config.yaml
rope_fraction: 1.0
tie_word_embeddings: false
init_std_o: 0.0352
warmup_steps: 200
Each number is 128 + 24 x the weight over its row's rms, rounded and kept within 0 to 255. Layers, rows and columns count from 0. Numbers have three digits each. The size before them is the row's rms in percent of the matrix's.

# layer 2 MLP gate, 192x64, rms 0.197, rows 177-191, columns 32-63
080:144119134136092171144178152119127122090132128173134132131129181142121149111125122127091128125171
109:109148170090115135121105098117106079098165135122119121119103140099097109113132115103083125141140
089:138080097166122088158106137118148150096175142144173134142175105123120134116140149101126144166163
107:145105119113111093115122109157114138138148119122124154144130102184128172130098142131139159101130
107:152136111096139110144136099126089168160153139105138127133117111102133119132127121087172115170137
098:158139112137140095100172148133123131143172153130135161142112151120103181140082121116101122163103
099:121096096111101161124155108135154137161143078141136173118141121145124106129111105129122121125179
135:164101127152127183187097132121136086097116145099142141086115124156121139140111099112135111142112
090:079099142155099117124129149109087104108102097108125119122125136119121135091117169141147119103119
117:114106147161102151107119174111096112128138141114132152120134108111102145152137067119142134061154
087:126178117134106124101101146122123097096159138094124120140121101169115154104152130149159166132073
121:144112131118145121182118136085120102127106143117117126127118121114135150147097139154112075166133
115:133136155147100108145090154156133191123090121124128083126116132164111155154149121137166118136147
094:130139164084139134101109116140125121097123146092144153161098121096111130156128133145161142102107
109:101121091136106121142140104146168102138104147143093123159108149135106131120160123121111149142089
# layer 2 MLP up, 192x64, rms 0.182, rows 177-191, columns 32-63
095:116115145152113088161162064104111149115116147144140129091124126123119121099167197122158106158095
097:159130129128137128116137121145160098118121099129093107130106111086148113133141085115163148166172
097:092112092115159128122113139111160137120145157134148122105119163082154124114093100118144115146162
102:163116125138135115131134140128101111181164131183147123136135138109122169125109093126175134140127
095:164113140072120114129154093108106124105159143134112101184124096117099105151155118130123117114126
108:155088159109126107146107136140120127118132151120142142107139125118140106120174124131110099095135
104:135116112154122107103142111105103110135147124113125175110102150137120173141138187139112129120127
121:104108151130158124144143099132126078119136162119110094124105122154148113089143138126114139196137
092:114104129154140128150101117134132119150105134072150149117148113101146125126119158143137098105115
101:102132155144128135117108137102151145092086131138164122133123118115135135115143152134118176125067
085:092107106126163118102121094129117112117067120154111105177142128164122152121154192116120090098151
110:086134080137134124134136123179160091152079111112131131177156134134148149137070104126109112108127
099:111147173134108146162123136112116111208119126116144143119115148119116119135095146146145135135119
092:125086116155152129114171119104122131183121137135136123142152129129126118144103131133113160129117
109:173128116116113154103155157118152101084140166156160119131138125140180149167122116150111085125114
# layer 2 MLP down (transposed), 192x64, rms 0.0531, rows 177-191, columns 32-63
084:130147145125122171138172197137152114138108127136110143168135140143127150115125131114092158125144
111:141077121172131081146141141152127155153104087098128130121147094140133152127148130151102152135115
104:092161101106172157129144106127146134115121127136151150099135140140112119091141118125137155138152
091:130164164129126132113152100138149099147117160135155142124103157158108136148133127107194133110085
101:129137134104120163126119127145100125108137157138136183099142159117138112110139106200097168116110
087:108172112143116156100139126121125081115159070142134091143143139108129140159118115136157151151154
098:086082174161104115117133151134181135126127107112169119145135074096096139121134106112124113076107
127:101113136141072161129143145101152141135092136120131148100151121126129114129157181075110095129154
091:124155123074119154147123111131089133174139095143126115086127138122126127092147090106131165130119
111:134120164076084141088130075127167076154129130123125114144093124163129130132130170134130121173122
104:099183138139121137132151165117149098127126139101119100128130110161134142068141133168110144158118
095:137099106084140155131162132148195166129112156107141116098115144154099136074181142137139107142096
102:133162131162135144121135122109097098096108132106118100153144089159114136143166093104116160104147
096:092138122179099172144126175153168130149143111151124153110130128140110132131131123053115122112117
110:118129075136123090110094125139130118144110109117136123129103127157053110105126147104135167157155